Part of a small language model's weights: width 128, 11348 steps.
Each number is 500 + 50 x the weight over its row's rms, rounded and kept within 0 to 999. Layers, rows and columns count from 0. Numbers have three digits each. The size before them is the row's rms in percent of the matrix's.

# up: layer 4 MLP up, 512x128, rms 0.098, rows 284-336, columns 0-127
# down: layer 4 MLP down (transposed), 512x128, rms 0.085, rows 284-335, columns 0-127
up284 096:438541483493441475520494470539480470400462545527472519531548484464514441473489512511610521555511542500533597638467490421499518466533490446531483551474515492482508505486503481585501477519375451577593489560427506533398605531619456518507503454463461495517574462420461574521519488475536528592425438488471425408447500526589523450478396520498577495486579519568417485447510451498436488469451
down284 093:441465520514431488570603428540611516546469604528481517475454552441481442512556513457444483490489435455494556518546482495505418489603460564526515445597493455496454441458432572494514473547551520575504526506459523480511491575423514460531470562454460442492495369566445523622526364458520470620556472566401532546446489447519534543460525479572464516501524483482533468472519461538485450544497
up285 102:476473490515473506566404478538522508521372563559526467573500395511460452500535519524501519395563521492593496489430480535510512444502517483538487476525394584566605430493406443539603510388479599454511494521530540515483473564491448522514549513520489524504418455540442415558420524482472503483575447517496481601467479553437469486529482524502454423601567495466439540505450531445428552530567
down285 104:499504470473510507548505395479523553475487585540551522451575520584442406492418501483516477356514578551532611541527516440513526446580474512415566487452512566527425528593494500502537504555536569566439453525429504481656469550461499574510442388493361505520525458497510516536479458461484469538595502492495486521511477504492457574519484441520472455567555459493432486497480495586508446477497
up286 101:510624523467442444510549481471511499440410468429418522501612479508502426476508486480552480492415536524511635550411562593480458509462476488537467484496486493498634503470368551611579502429501468521515465517510522453484474495458466437495634469510532550563572421485596518551480548488574517527533464563572513522484513517489528573480453566465462408524580558496513479501484497496497504522455
down286 099:525521489567487493435382452303588472465500491516464477509483494556462515536401447589484462598505532478478470417478469500568448553511497581491467522431453537403554549573520419578508535581519581576431424496505478522609478473488572546457492552470495454496508522437456489491513503529517508479548514517553526532540462435395535521509499474559477581459440512553521518444548529440493491532577
up287 090:497516516518439525466491471534428525549447549410509478484574542491470391509568531459529585460558538488601599462389500497588471500510550520491439508552545604461527486485424550505508597495437520513533553485501522453537516536515486535475386379553470468543456491481407419467459500489591449464467465401425474504443456419533584569567443512526526477535494509522499569456460458432570453533522
down287 093:540563505499490495495445490410466516446517472514522570463445554498457536542575590521435391510561574521459528480430468527454511449484425448463543581500489479406448512586582488408507514448586484508474484516445452529459540431445524560565477468539592499490455357448529509448481518598486607508415479478564543502587488525597476474462520619580521508505542465451492478528464573455509522495500
up288 093:464433509516459428515477511561534472518508452511506419392544410452501458426626388487586522517539488449458544496481556513611578459530520479543488487456479519585507453503530504441547524454547487527532480550527583477504491548506440547532534545496513510527445451517601403587543502494474503534539518562493483567452408415446525476457439473475495539456558569567426424460450511489346542558494
down288 095:501520518474458515508507549543519532484565525449444435431548568485496466446520533473385398487440618430487514465595495506480451415579488503572440442501499412527568484397429435506542575530455521492531618493505521562512535494465626473513531474524562416541435459529445589457502499559503526513482506582507513532460526491430480461477523484485570477446460464398595497575502546519597464482456
up289 098:434552427454443487574468508535553495434504581411499538552559519569558446497531538511543439575485469529548515590459500473524509543537505475411404514508502461494584484501530525544431469509419489509472420552509481521476460560489442479501532456554564553553513525469571466610464495405478489547462457547439413547547428498531443490499444433533556498563432572586424571482578478448439488379421
down289 102:458594532505592409538576558479549481478446479556454503497554456512592508514508493473493505517492552480506468525503463530422459440403499554578560431480495436551535426375440497361386508572530549513528464494481381475408501494449529541444609395539522451467519527443451546449574556490549544540449515459482556586476517506488507538544516452499547477491531521453517531491509579492500580550505
up290 100:504594558520522441410494547526475431512534472495458475409440471414454466560480511488523508512456525570622574573482627536465451520431498525449426494407566479488547561512411511559532502437530550509462537525525478530455480495572395454494564572442536454449485513553550478538560530524479472509543510486475529456474466474495472525424482436462482389487561474513571571376562503506463586399507
down290 109:488507510503497477510485417437503510412435528462584460539526513460514441503367543549551494497492482407434407473584563500510455486483524516435473609549506545435541520442426419488516470472519565508494426534477458543485468606511499591554459499543551462476498478409551508509500639494550462595488530538590582480512501520457463603466432455474526646506547452502533433468464501510548506461493
up291 093:505460450577502519493469520617477493517467610545537487421583416455488403421462505423515456445524535518602484487490508485459527512525494415459455507438470518497605563447478475464476529455551613488555482524480413500486449567473447419516473552440523518565494520510521477530448495521540550417622517579458505583481426434423510522512549458443443469574566616474484570514449472522438484482510
down291 098:503478494471410546615495457528534536544405479538544434544588487573491544471577505509458447521509560412446597464485570507533498503599603491486534506454480442472505501431547532480431529544634365520562542541524511522475494549487507499452417496387486484500502482559456456522447446505573464576510414479455435527495568449440532474574399489463486523501525414486558427490547461544489497478523
up292 096:438465491474526468604493558475535508419430514487486486509436503495469453455494421516511547491518500482490456499542521528591476506447582464543548612503454446516609527540518568475571441432545559390467469477596529491414557479490465556552578577386618419472472482512503425590569549486490465457511526418468524485505419474530417491487516509467444467489488513573518541481545426503377538522457
down292 101:585501403474549538564597475502464468537602552521439550504466478484486557495460439537512449544436514529519510491568464499432525510501402646509487534481536561531509473536428539400476450404478529536520424519403509393532536471592538477469496519540421423519490538437449567447510561551510414431479445472495525492502550590531492528518551449415605473485516423499467539483452558511521560440493
up293 106:471535463397530409476501585566531490452477558526392459491480372489552433531618385557480534461581571477561517512408547516513519473505594602470490452484531481494531467389476485464614545455543452463569475481572478473526417505497485562493523490531537480442485527507441519492521479470501552541498492528432489606426432512556486510487413436489494484546451465554499427458535477448474550569509
down293 122:438496438565389508517443543529537478553495516504579426483461451599449442501498480517513514553497515444499515428537445526464517485512556484507554493483508514467439427462513450514526514544559456507634486474492510558360518627555439461545466432594507501560474478548514383503589587462483442519587547512412554585466434468483589493599461485535487435532532471484540448506538502496509555485422
up294 106:443552537532533575537530595492481523454456471465467457416508540495464437494561425537539486537442534585475513553526585432506504466431447469520535503500376481513575523522488481664496460462494450513450534505537520503429579520507471487466413474520563449472482530615469503463565582438477448568442468528514533456479533403554391416506487477505437456554538481464440592435549526434414521490504
down294 117:488574475501466396563444482518437449555490545516516486513550448403406526487475500408556478510552546471601492508552395534503512495502484421597591530497493521434417503503470413490527507453534519515466469490529476607553406435427503515459407591531508476485563496473480519479516526532548448541568550471533460596499522607509533523468563468579579555477493464501462479509410513532511522351468
up295 101:345506456510537582502560575493442543482510524466444563456518512467504512449526442422545602553563517559454490450418567553461555479542427498552497559449506429545516602522527459533522474397568460548492535442438469568351534425579496608462476543547466466567479527559565536541446511492559486516457513475524529489495539479434410461504486436463456478481553490506468570482496442438487462505541
down295 103:551538601528427487459490535423456556509479448534500481590447481497490442515489485551530424447498400423722575543468531490408448499460484464497454439514438510569509433468500524451509529553499470501496453468446551438521512455504510373489518513483483586421510456582508439496515537593456502521567460537470455480524483541598528525474501437518475517576492493521442475507532609526574524564473
up296 090:458529449563491416556588477462474466555493504502564541490539431450547467472521449461551581465435538460563456518515537549457434442568438487617499555476490487490574524412480547477552488481387524408527473429458554495434480471492470526477599549587498456535483456467432523545506544460477484557551435405429497515470462543458414612428497532585561462539504465508492540489459529504532472528647
down296 086:478625478471500486538463369591526485526457472470533483441438533438435623535507508511389560475509638504451463573464541464438457495513478524536493514529499480514556527561478545484559434518577550450478551515455457644512485477482509445518487518471508479558463479491602479548460499555456572490446469435541548495409489513530521467541454479452492544447530392397433568511596479460501473543478
up297 108:486539470523439402541435555524485444453394516544455519554552507453471470460483431418529494486467523483484511483494557587461575413522484541519534525520440421591533469473482406474529571547553548536558519519498520529472553563482528595468590601416513499540419504615405498473417493480582536455467515532521464617398477467480505450495573477469543460494539568493423445454500440517533473576483
down297 116:484455526494477472454480430503511469424517447519589440538528466488529485505419504494597502524499537580459443612567450506464549531561574537490431586445438518467525610513555528488481462535407531480499476414527442496482490521527553515525393532502509473438486521466438432493498469477546425410579562501492597473623376511490480499467441489512504530554501433530462529509571418642520564477514
up298 105:526528510465474486508481476530523372379511522507455555473495456509548426480429475415520496520472562465510586529455563552517527549513471502510447456349513464471478443398470441490564488474474448522590462487468459559488520514526462564563501455473474481538505532561437491552536503498541571508508467499466532576376544514527535557439610439428562494530541594459403461425457548480504643536494
down298 109:462474365569486571482503506566529412525553417466496419509521497526497556488587411603401404557513439549503468470591568501507517478380511480523482486625492550502442475525519583502426465401531524494490537540460574532451530517424526508558486462551488474489450586473457475538594552541501516508530576479468553515632433517457527471544469433458514545516518471534500471517494459485472468422493
up299 102:389451490531531431565455558495547485382491559537481645565475414485505470483475541451501509508402512502554517586542508511613438563458597485409514562495502422508580530470466458531482462463574541488496433572523405531444559536525474517487517509478543474433492498525605445550521502449525513502556490613380476517499479530510486489497474497507468482513525517487493555542536397493427574509405
down299 106:528546516577484473506530527520459541415470436587463488525499522591502478454502478552428555524513522467590513543479467517590571425519462574532471589536440518662546546534493450502540451403501599417495463467430433458376498545556455469495423492518487530453434541462439596586504516481463471454437462481566485466432564521494462501549522515443413540457499434513522541502442592522482500528470
up300 091:455533538506439497552520523506501497549382554464537514461547517459477427459438531473548519569489508441498430387551538517450453468512469604483526490488477547596573482471446581497482528474470523510519499433462579432504572504558369506522580520542510525464532551416441560564575541538492499548528487497489424462519486499547366469393525461503571426492487518614474442438591518422500443464550
down300 085:492553531395482521507383511629478549527482506586475543451530545456481518498468537430430560600476501512486444553447522593524545412523574564483485421514463527436560531513443486523475559461524489537523584529650445463442508500500448554430442481443549443470565519464508454484498500554472512534518482383482523505409521551540464445439538519473532454484559465545510492472449558529456489350532
up301 097:492513541475544464584523511465531446437552539516498462518534510390465487409498396430543530492501522459483529531488501568473461516500431487478514487524581498597613536470456536568471444559467326456557510507519481473423538461539533575501515540529554504558541585423501523544423544488520508526477495414552486524461410446542461614542484450463492442365477542560488540434555456452460563462482
down301 097:534430564500491483524542403528471514421438464537431447509478542480517475505508539464462467515494615436510555601584468581561532455562370469446463513482441613501454407469517478565546505511465574495516493471476563409505458520397455451595425520490489526515520431455411538514488544537502559524578503599449529504451484515538530521555462581417556413486546553453544499470465487559460495501559
up302 101:476553518570427549467529525565487528461495548471523406524502478449472499580441409556521438473496490464514505540564454489469577508476520538468509480452531445475540580492481513530532577521542506517519639523469534462552438486533466463493556614530558506495495504528494447466476522462478487502496502533485524478442481383531627613544415459506604434593412552496508486509473344455384433524535
down302 097:545583509499547523444559444473367505562516429519393558487518547549622492383533524507541552503516461447528502476554538535556550514520444527473549494507528483525441452524536558485526488462448493421551471448402542490477568479437548505532491482513461552529513584475460526422473496563510516544459519433435641455542518524524396470489518483392495470457418452576528498520398464564551509596523
up303 102:489469573486511436557448481505542576540580515509517478413521546499574372556595476552540369418548552415483539499488520493453483508489563555489475504482406491549473446525505495551500656582499542513466516434436513481494552590460480505426452600587525485496553422456459518484474549435494462596462447526447464507465471413465505484461489488570468502473563512469440585459516482503520528460425
down303 095:413517525443438572493438505488503419512503533468389546516430471598517481524490499496429438531527583532550529530423487487616559487478468531517662495440477522507501496443472454466442600426546533544475453443502548474542480436576442472439507449458547539600492570488394495561494483594536526491417481436470541483460545551506515469557441564529451476383536539528469578524483502492517514506442
up304 097:499530548571475427510443538466477478540499478605513532534463394519506452449527388577553419453516515419507613542521564537502507554541402528520471431420500545544541407523570539600470528521524517433531503497451535539462526459512434566502535492503533528454475458517431483570440566491470438604534514591466453501517461460521486522514500438447546412510626509488395530536500457428487486540588
down304 099:496492551536510443464500501402529415470491508482463558463534558511457550603505534482485577378486635544485418479507463482501578545452578439518573529473433462431492513556542495511504462451485547465492533548460541522534567495505492489563474548553407488544550383455500460404494453529571549450486520537508477497547553505442418376505459574477434528485519435475580493510655493471536483505561
up305 101:520607515552556529489518492514549521458552509525530412447543447509542503509556473472556461467487592465501510410472494559508561502512501480482445456410506477444429441372454509496631493475448536517555493606426465463481456541578453449586486489511496497462528506387612465470488554458564515563500415569447510453442531431574503595522539464472571461487552527498453388503434482437460511480552
down305 104:583482516583398460464493447503540578550476533465470469583559505480516429570467556431398497508536560558628501458484412554504477485412527489507522525538557556518522551415550516519465445513471522541434635490602524429475573569553474427464414482451479479440505446434492627462442499465443531460560542486488496475514461533435486457485599516461509507472457498536431510468472589510481491465482
up306 099:523549449494420424457516485553451590498450484412506466412501499537548453569484383493535449359541472502626501473421482493506521451463493483404506547487461549573540429513498578539597505578517502490528503408500470489484509535490455475505557614496561530563470537461447477623515603392503436464495510563483513518516460496510493493497525600492566474514459499486467477413596482463462523532509
down306 101:552441484503501566481421384500476461557474598468444575419552474443470518462443478488515492462483505525494520539475503505544461513481463477490520452598558497506445559468437474478528460508536508570590476450496485470488451451555479440535515599443402658514444537435514453531502532527456590479561578506505533441465469611569546496499546558535488538507330563573542449437521481503481527569516
up307 097:530534544526549428442452619526509532521554466488394577448537560402439430534501447378541468508447558463539546528476599460540496522421542549516494555428526435538487466474478495480505567498521533576516537509500526485492597484579534499528477530467516529544592462522497588472466524450501446463483504566457491384422479431562487428481512453532521393462492410433604516441477460511529558541434
down307 103:484461526417492378554503465499477464420527524503498531513568517450485524489421578498467510557484468527518498442497490544668551540544544602490487506421556532563475588480491490526484572473461469436469441489533469520494499345510471553555523461464506515512469428445502494427509435603447510576502577523454567534525442437496567530460438582589524489509515486422426409492531482465534566434557
up308 103:455595462510438412465489486512453462454494456506475541471486399385495500564516606387533439540487528558539435463485470556556506485459500537452524534485493541474474495384428481510613482565511525477503588554554504511494452489551519431628506496540479510464480503473662508536525552585501595466483517431575510449446459460528504507618497511511541490458486493446546483389532530544458517468530
down308 107:510496526509509501483509459479449504432483495580507452584533498484472515461497400509512422612491538390522552541447534521576557580520443516570537500478532418528408460410385542545402595477467503519493536496503397557430457462483513603500547496407508461535575550422399539436491509544546559538536521414490499534537606485504435532482517537595457464459518509470470544458450498493561555524505
up309 105:498453546445447347492515522562534509485600423554496535521525491524548512522523470513521425453459548473507475550500501487545588585481467508464454567462397463427478514485504456542612543551482517441538505434521539509505521575511456457427485634501545507426487504536558528518515479431515495571569420488396519505443493457468558505420472393474606423527522561530505484505455397545464521603481
down309 111:495504449496446409463403461487421409480438513524430608495414501519485485413461503524423498452515577538571544576476520488548548538539545482535474494443466479490439540473554534535504504558573538477476502482470471584539494496452481495550481547594548526492489512560452501405446448541566589514464564547392462511558507456606519480427603496442590603495569534488529499474432540438477399498523
up310 104:444529555528505420444528483521559610428404526470559465492591399413539445488438528409519539470496534421540509596505511526563489387514485415565523537523445528490576455489497481518589499444490593455525537509533538542514420476477472512525589543514445473532522452458483417505538475440457417561562447452535503580441448485464456479478514563533494465493518491494508604497498452453410569582568
down310 108:616523499512529427451464435508518486555534515504504500483466466459450502487508627539412385457494552544514588569489436450543578415500516522522482526441396520494578459469563448524503524561537549526541493494623591562471462495448560495453434555445442434541490472420519467462491565476417548445546494461533481508526513464565473571550519527569476425371495463472503410506515465567578511492509
up311 108:434413560567480470481571502554510553546378536548541501441538412444575474541469478495544532430511514499575445545534422431545506402494575489571527524468488466496502436493546412538553518489514515458560613509508499539467475484553471538477472603508575463420500433513513407542597587488417489612553485489492466501545441457481470424489447446520552455579471537502514550524406507530427526511548
down311 097:534450543398548589489556559535513513472551391526497492495464596530461543528541479463499479432582508513510568506535467401507506507473545565511478447490465559576436547517581496528472462498589562498570475525433552472488472485490444544514512482561535422460444584440505580492431426499527631461465503391479434537567574429412516572477409479480464600487506515455546471461473479478508479396472
up312 095:453515479522572493508644606504471576498422456512417548466605456438533479501471407445524475452508525465591407460538441482502424445485470486502470475452506442517541493464531551487577478620457502456556541524448387531529474535458521438528576547571583576485400537491584499462527478496596528475443448443450552506453453490462488446521583500473545484470530476507522482447539485549535468587547
down312 094:462536599441445521497468469536534462557589549548512501480510405515471520472508562600499507456376501538514545510539457492539427467584547455412539540534491497491509548441387501486510538547512495557567468529490584524500472514485536572548389416560455490587529548527541461514524441559450559436525469559543526519455468402515538555496499525520376437384508537491522431509444412502519407477445
up313 113:418548410481529467534549486548507499434532529490544489515529525500527457541428493485498413509451503568522439487535436487562564533417588486437435583471516484560502556506463485490516507430536618524474555425482442564436443594559522439603499497530446499502443616422567484458514494500544596499520487412436535555489472451500472481434524440426452470509557527521531559426555371533426537453541
down313 101:529554611508465564529524502523446504573556422558588548453431527507557518491589484463467513487487400442510415493458466427457464467469490507560516493587491518473422433475391562445512496494605565499521527441475465501506547439527518509487506488470557530566460512449407520427525448530483456501444545558497583504475518507589500515609366564586546474542423483560523580415441493454491466472504
up314 104:410540479506494514597457543534554589358491610476518518448534511522515529520427502561520483468681498478565558578454487464628487490524607482520487510478498494539524572505539501524547489507476430522502546486493429475423513622486414481424483549555498549441455539460523451534460497458499432508444485506432456440483446476557475444465469416510416532583474509475450456475532445504459495556508
down314 107:491492538571497520564427550496548448505490434554514460534573511477448465562567515598548519449505602458432445500543583516355498533488497455536524473595448449503451480455426549542493501624499576490498495488512488598544484495449499471488483429546463452563482474556463447510480435441523389560556494461404463475480558417620523535475479455513480599484570467528461502537475531515552498403450
up315 101:489527454532435533492510590493457450509370476551496481432518552532527469544478464494512472489431524503516458486546541534530479478415556481480424539492449481520524527450443471570558482404474589504508493493536425459501560447500431435637598499488569506562497486561436565547498594452625528502526471545503435550466463496486412452437465464495546372623427453438480504471489484443528473585516
down315 108:446522494434515528506500509554485436520525531453537471523468489504445537521552539596474490559469525433539492472584396601562530485521575436581474478581451488608516446414435518544451535490487498472489497473483542472477578595393510450621482505429518519489451433595470528533498524361496519475566423517394504526490529434443579438498544502567494433544494435462459443477486421477524550544527
up316 097:508452450523514543517447472490470457428458651452507471554535378462471448479459472465571518435516507498530568587463527612481539532543519543583458461489537592446466489533451476473499563473498436529497492549494431443515433530512433550533532504488553475465482438459551425568478550512557541497549479478502468478536338493559493509484471535445462531632535643512495546503428490521439518598481
down316 096:491526439471527525536600509483515467470497508591376586564451502447494501449599490530434463536438369479493446523546424422530444520546543419554487475549465411520579533495480503502460525506515490379457501435485524538491507431479492483601521488463587511562450509513441569572456461416523440476472568543531505467581558528531543443456508589468504456501495429543573579517523535517433573524432
up317 099:435513410511503505522538548511613518438422473543521481581487393435552520411490580398485455431477522431510504508462459550567591503504546545496465482525531404464456419493464570457530501513511477463548496482439440536487511498545380531439556444515548528493496506466629525525495485536586523589463414462496525458512502533518520484587443543538576487533524549543496501518405477497532526525339
down317 097:537576587474507503449414476504487535574605522537518537519475543491442461568519479495481429438459517527569501504448431491475468482520527473540578497494451570557423467467497469407515491445434585474452421569425459371455533449477516509420497543496419448479587499442485419501553558503467500511671536539516456511474525544637566506413470544551501503480419562547474489494509520523548469494538
up318 099:461536460518426536522539506478526490471457438548357504434450447469455450464491572436541429497590487551519507536482503468499492505489471522628458534441389534460449560491595487532553530498446496491474485592516531466475646468504395466511549513510608596553461508503579560560527539482523480472535506508526455455542499491478515360466466547534564450591563545512543486414500494526546488540427
down318 117:447491477410519558487547538537577616436555503466499522497625417461546498536556436561507414473475500542528468496564464461451566512541447485583562434502483424460487482440501526592475527459530404551543554480453473567552460538561515511571483470511444457405392490511462437478510523458509594448560443453496459523387453553518507472516555572504478598408542517475501498466468546474496473437579
up319 102:468561461567422531502540477534466591458464466518431555500512519366608465452437535460511478531582509478533511516472453493541486598504515446461363532450407496541462391500552496483557499522438506492547480528596413581527487443426445504536463432536528523515470517481534502530434503515506542495578476411528512588491412479411502498502569543465571478520529578520558496431504483538495546528631
down319 111:499487504448529469557467496556439509506593487511489431494552505529523520376544519520533457588446529569483595505466443432539505532573389474491537519524561492510490469470498573494475505463576525503563496480460357519516487510530478506637460544486478514499447473539518583530492538445383525495522427478509391505376500501492546565562540579586400508494576434489435463402438482502504473470451
up320 102:467490500542373459504412505559489535488533559379565545483569527506467452508522451483552475511532530457547554507452484519555498500463549456497514507402555588573584481485484517524489545540466457508579489474376489448468423629506579453571449483491461465532499547467425482475410570427554601447508518546468442492452437432471496567531484416516503485514448444510465532465538410488526457520626
down320 107:429528545524389417457597498496515401513552506438444490511443601656511614445499544537429575478531503520475465533519513553450484443553445510480423491565464482474475498442477501524490498528460487558530569530507520459524494557463537589551496455503493419392467472465471540426445513479514550486539563441473380482507519509435475551525575504591449515560463521409520397563497526521538519501561
up321 102:493503539485451521529570474465526517486542576534501454373537472513553441477446582439538420483550537555496554557454515587553606458534503501450420556420560475487522551526500520486462438570527537481486518516538515576430479490488497508546562616543463452497548460433648539536452540463537486476588498464374550532524487424473472506423527437488560478525514482431520473445546369514513470585479
down321 103:498541440488500513567478514454479496521489486552478461511425501538473461452598509385477504575516480447473555476459455488451462527631544430473480414494542484573602511566501457503453473477530543490609424462565529534536582498575535584475443499438542538480529431509323441460513500480597469530483564576540467532531538542583490473538488610454519448508457432496487598422492489493476485478478
up322 102:491609451468444499600462526512488450401471546502492492493471471475540397507568448520516509445501531468514579448394523580581486476557494476549490467458509539554505488497528452538603505497491505524575621527403500417452445624480503527466491502452578493540467475448443476495479549558458509535529541495532523457469376488457442462574475478512474487463541505448383441454521558518450550601611
down322 098:549489572373476565493505485483436548461490546489401468498506582585473518381452509473608547566479612484558498483552463414537440548529456557631494449585524476517495456431423473466529467562526428519567462446435473514539411483511533524477519537516545502475511571479520531477582502476495474434386431427578512461548492486465590468479510546487548463445455505491575510550535455463534454522488
up323 102:462517468454507420570515510516614565460492463543497548444571487490570507458490486552576434445480563502516549501549483499449471470479531536494520512560403433472455488568473392481556510456537466542512480589517440459492449578552521552382528535529505503605544474562569538486485490551419406565547426441510455461460473518532520476536423469503508485484585574573450430493433432520385522575409
down323 098:516470431450460471509503502587493562492456441512518543527593534446433486423461515501479506470591535583531389576612463468483440479470464456477504542449519522383508483513509509438517530422531495462579541473497552440560493498441446388517485507568519592489512486421510506576398494463450495518512474493418562505541506548573607499534604496563560507609433464503511503584413452442531503506522
up324 098:488547557511532390534452512552668490524575494544613492512537456485432461537531535549513474408490549489510461469512569560536485443528554531509454545515399502528581504474457417438497466401505526397488459453521492492472477547493449470418585613472488534435474479555434488542497497487470543558559371463429529495398506450495483425439437491459427472456528495500517430459514500510482574472501
down324 089:499577487604482449457497568475525562537445459513477456495520545550512450550429434482507509536530569535551453380488573484409461503532477495416549427518439561533519451519510558504543574522544471477576486506485538508458559463543416563551447477517555478469494457440481415532371450506400432454517594535421471435599554394531497441533536564487532546497433451526562582498552516478528529490449
up325 100:494496413532476573518495524622522521572414536536517465538502522413508463410512430512529553466538473546603434505503449495563497542433568503598467495453428508550449486503551521500490588481443490504563658567502495494467459462562523590438482486497573516550471532541469433489427495509507481489550503374480515470456505507461553499455346523429484458469490510466441581475465452471479473535604
down325 091:543512467565433507438546471518546479465496480448462497515484496585577579528497444496446472575513520549472546465446551500408487528490401445432537459503597482464559558545548506523425463525600483522472467480541567480484547432411439484462564457506592463423438554473472483548550435582507440449407549560525545449443492577544592413456577485493434567507478480503467479531531615552491459590490
up326 087:457461474539529516533484591522551509486519550470438541471480413487555505505533508431579486493435471466499563431498503530571428473476532574488451576510419499585470350489466580548520419477497562455600521520407472446479522476561462573497530501399588439510463603457511477495515552408547545485538433431456383508406465442508503575499457460442499508542497510597525533518477454455459455464487
down326 093:468553548494557544534506530432477566481378541484526558469508519499483524520449527493480458458514306418603423539544500471510500410530494443607574503527454500560608549446599422398552502570433557533462548506458489472480517472440472504397535573545564575482557530538464484428448483476431509503475434470516563474461445550472461577470504494537534443542494475466504459510506518510473520518553
up327 097:369575431552550468516423537513509470535429609457483539435446465531417409421514448515527491536557511524564499486519548522545410479385490526426432483466467486533493489512512508566528563436494509542428604503519448433495523526534463486471539590555485500415492477541437438493499545494511463506550480520479548519573499451597507458581542509440437401524473518580569623526546427446503516476534
down327 095:442508642562507499488465494478538430440497504417477478547508463454492624512414468481554413486468542535523572575510500457528460450533577373484501459536569481520507588618403491518518489547480570524552492426531512416521513534502486481490448437468399558542541539529530521520496561452578448452497540596415463473534483461545519540392522527470458561454562498490528449460417559518493471540457
up328 082:468501479537452405593441552527521493446475556463487555428504407405482445375511483514524454390513518446552553585520528543528533466484605521512521490481452466539487530492462530509557554529593456554557453569495427507391508675574447599571422470437489460483514492435532504548506522481560523543437479490505473514472442452539488557503553560504516473504505501535547499430428424476467541493461
down328 096:407513464512406523537491521567544528445446473484500465518575417441549452523484508470606500429504593560537515560416456569577533455471558545503522549446454441522471431398459522573581519578446506540624485522467479447413505589537457526533436468508491425524558512484536523483454548434481471526529440467468446493474435443523496507460492462515581460544625575482532490420439422502467504470554
up329 099:404534407420498471518488477526496605479431509509440545548542375495542499441456495450507509384481570571595503574579433487568549419505470522518466531493489473449435517508496511428546472509478591534523516483580534489458444535512423499519513522514494466482548499528541562545528553551535460547641436471538499466533426536569450411444444532446530446513573536505448467447448438529394458554535
down329 096:526531479528503446530536450434436471510431482451458535564511582558621569492530505470481443498516378551528489479458487475569466472547482515555453581515471433467517481475511454417426557497477457456390478473537552484502534431390457435505625524556537450434561549441460536498513620529479568552480527520546517459566572585479400547526511560567433548506483450522483504404420476525489511493523
up330 097:507447528427483445502496521454463504485431521521505478493551504518599428442600444393514552475463511456476517558443536504483534413508498496528453609475535409457471487449540469522519536616489510546492455448517527558480569459479421554511496584526586466516504483516502525527530558501605499553502509501434495366523407534463442336502513522532576507599571512494418430424498473583483496524467
down330 098:553493514590532493506533474384423545489498561513550514466526568485405401520535523338520511542555523466476511544546469543443545394414510510486571496539496581467539594500425516517425502448493527546467537561428492499534455477542510444504536564482516569458408509425547608437493543407463463468423570551527561552573519426477513442527473511516433466527449496498546425453531524479459550531482
up331 112:433493486468543476516432485538534628455520502548564544474539447557534506550486533506534401536548547522526454511451519553541569500462634412549554497528449493516583543555486525534453447457532553520495595504460452462406503496473488466451445489499541452458500499502536430509488539410452491524520445525399469456510423429452451467545450463491434457525487553493434544518562389497334580549574
down331 121:586525509519482523506464511455517525495512411544484422591522506533391579539406442450492465475556526487498478489532506616427568545574446488548588434517483504542508475461496492479505634506556561425509398464431581438512413513541540522509527498477415496468517497446444497471544546462551611457568552485556344449553516536476558495452511455512456507472455483504444530464449554533476564510567
up332 107:512506499424420365583482510554596494469531445558522574401511443475528482505592556551498422377490492509566469462538405522643473431496540601496524507446522547492525467506402495467563490472489499463432472533477453447525491617528470517513458549509505476452576469469550557576478501518489576597583503524489422486527451510456508435438498466505536499571486518505487434440506517551433521455517
down332 102:489412457501496507431503576472412499561481424439515549512551532486491458443518523505454617536517504466466520590467592374411428498567446508509477521444403450548416534546576505507533456432542454548483456500524544500494557567487525473462492504480466536461523443613383555411512532487528546447460512427538578518518550474444431472479446513464470553573505533495565578578472578513557530571495
up333 105:510447495496540493491519614485591553494539528456545420388562518515505485430485441490562537495495536455459505504556393539514508416453496599499403490466448415538501583502546412516575470605482484507513514547470526533449480479555428547480515600571533494424531562431552452521457524470499464458471426528471558442510510327506500414500535423459476478558513474568524420485471500508496481581485
down333 105:501573486497473434488475538567528457522514457481486503514494496484567515518522532445424478527503559542489522404487491510515575550511532525494504502452397506563492372520505538521503464482597567409531484479461449522499495505537531489481449499567395508457552425497510454410570413504530460535557492619478514613449464587471462496531585665398599530500495464439467527455480519480482395549423
up334 099:498519529517540515470535567500482470499490512534498401569477537492441428510537407482540475472548606507453554572486548466477526494513446441457463529391480474526514457414483561606551492534392556473591483496467517599512484452506507470549526534406545567493455524509429443493465604536489413523514425490443413543437552547510445550505440443432454443639488429394517539512450466475525516445497
down334 102:471491485489410561553480493561473527454489523483572474514553521471455456454467462405433460503484533519465472450439537441611567537521469524552459527456393443449375425503589513501548512506473547519332402543543554569533507492466495535461523534590460429505481529540569430462457488530470484448549517530517447489485556487437544463446514451538530641563606542520494530542493565536459514549488
up335 105:456479490568489622475585549548529549502392606499529458385592469495501510574457494511503551507445562514481494503568453549510569437463539599535502462474441500444419492449475466520500483443466501446490594456408480528390439499566467481613487558549580426521538536510503482549517520538513589444570481458465534448485473395496483427510497484465504499481479469502493575517398528445420505474560
down335 109:400485428561520491551533461440444506539462407450520659424488504549468483442481445547513560561447514571472485504469518562420568466539517522518558494493469552466503472524515499515410521526455463523408529609558461505452375477523565515459409440403525442506546483463512534501535504528416544471469622511525513548477417570511472494498534529451588506511564546483559500433578564518443460473540
up336 094:476478535532510495442526420645442528535524459498468470521551479426504471504514550439566502526549555530562464549430496551503532501548501482592415504437420507516511509545569523538481471483400577465487481579391510527477518494480453383585498494542484572464505470494540459500437503489589528525445408535414463460500471479444568529558437406558493467530523539475538596523404458485428452400409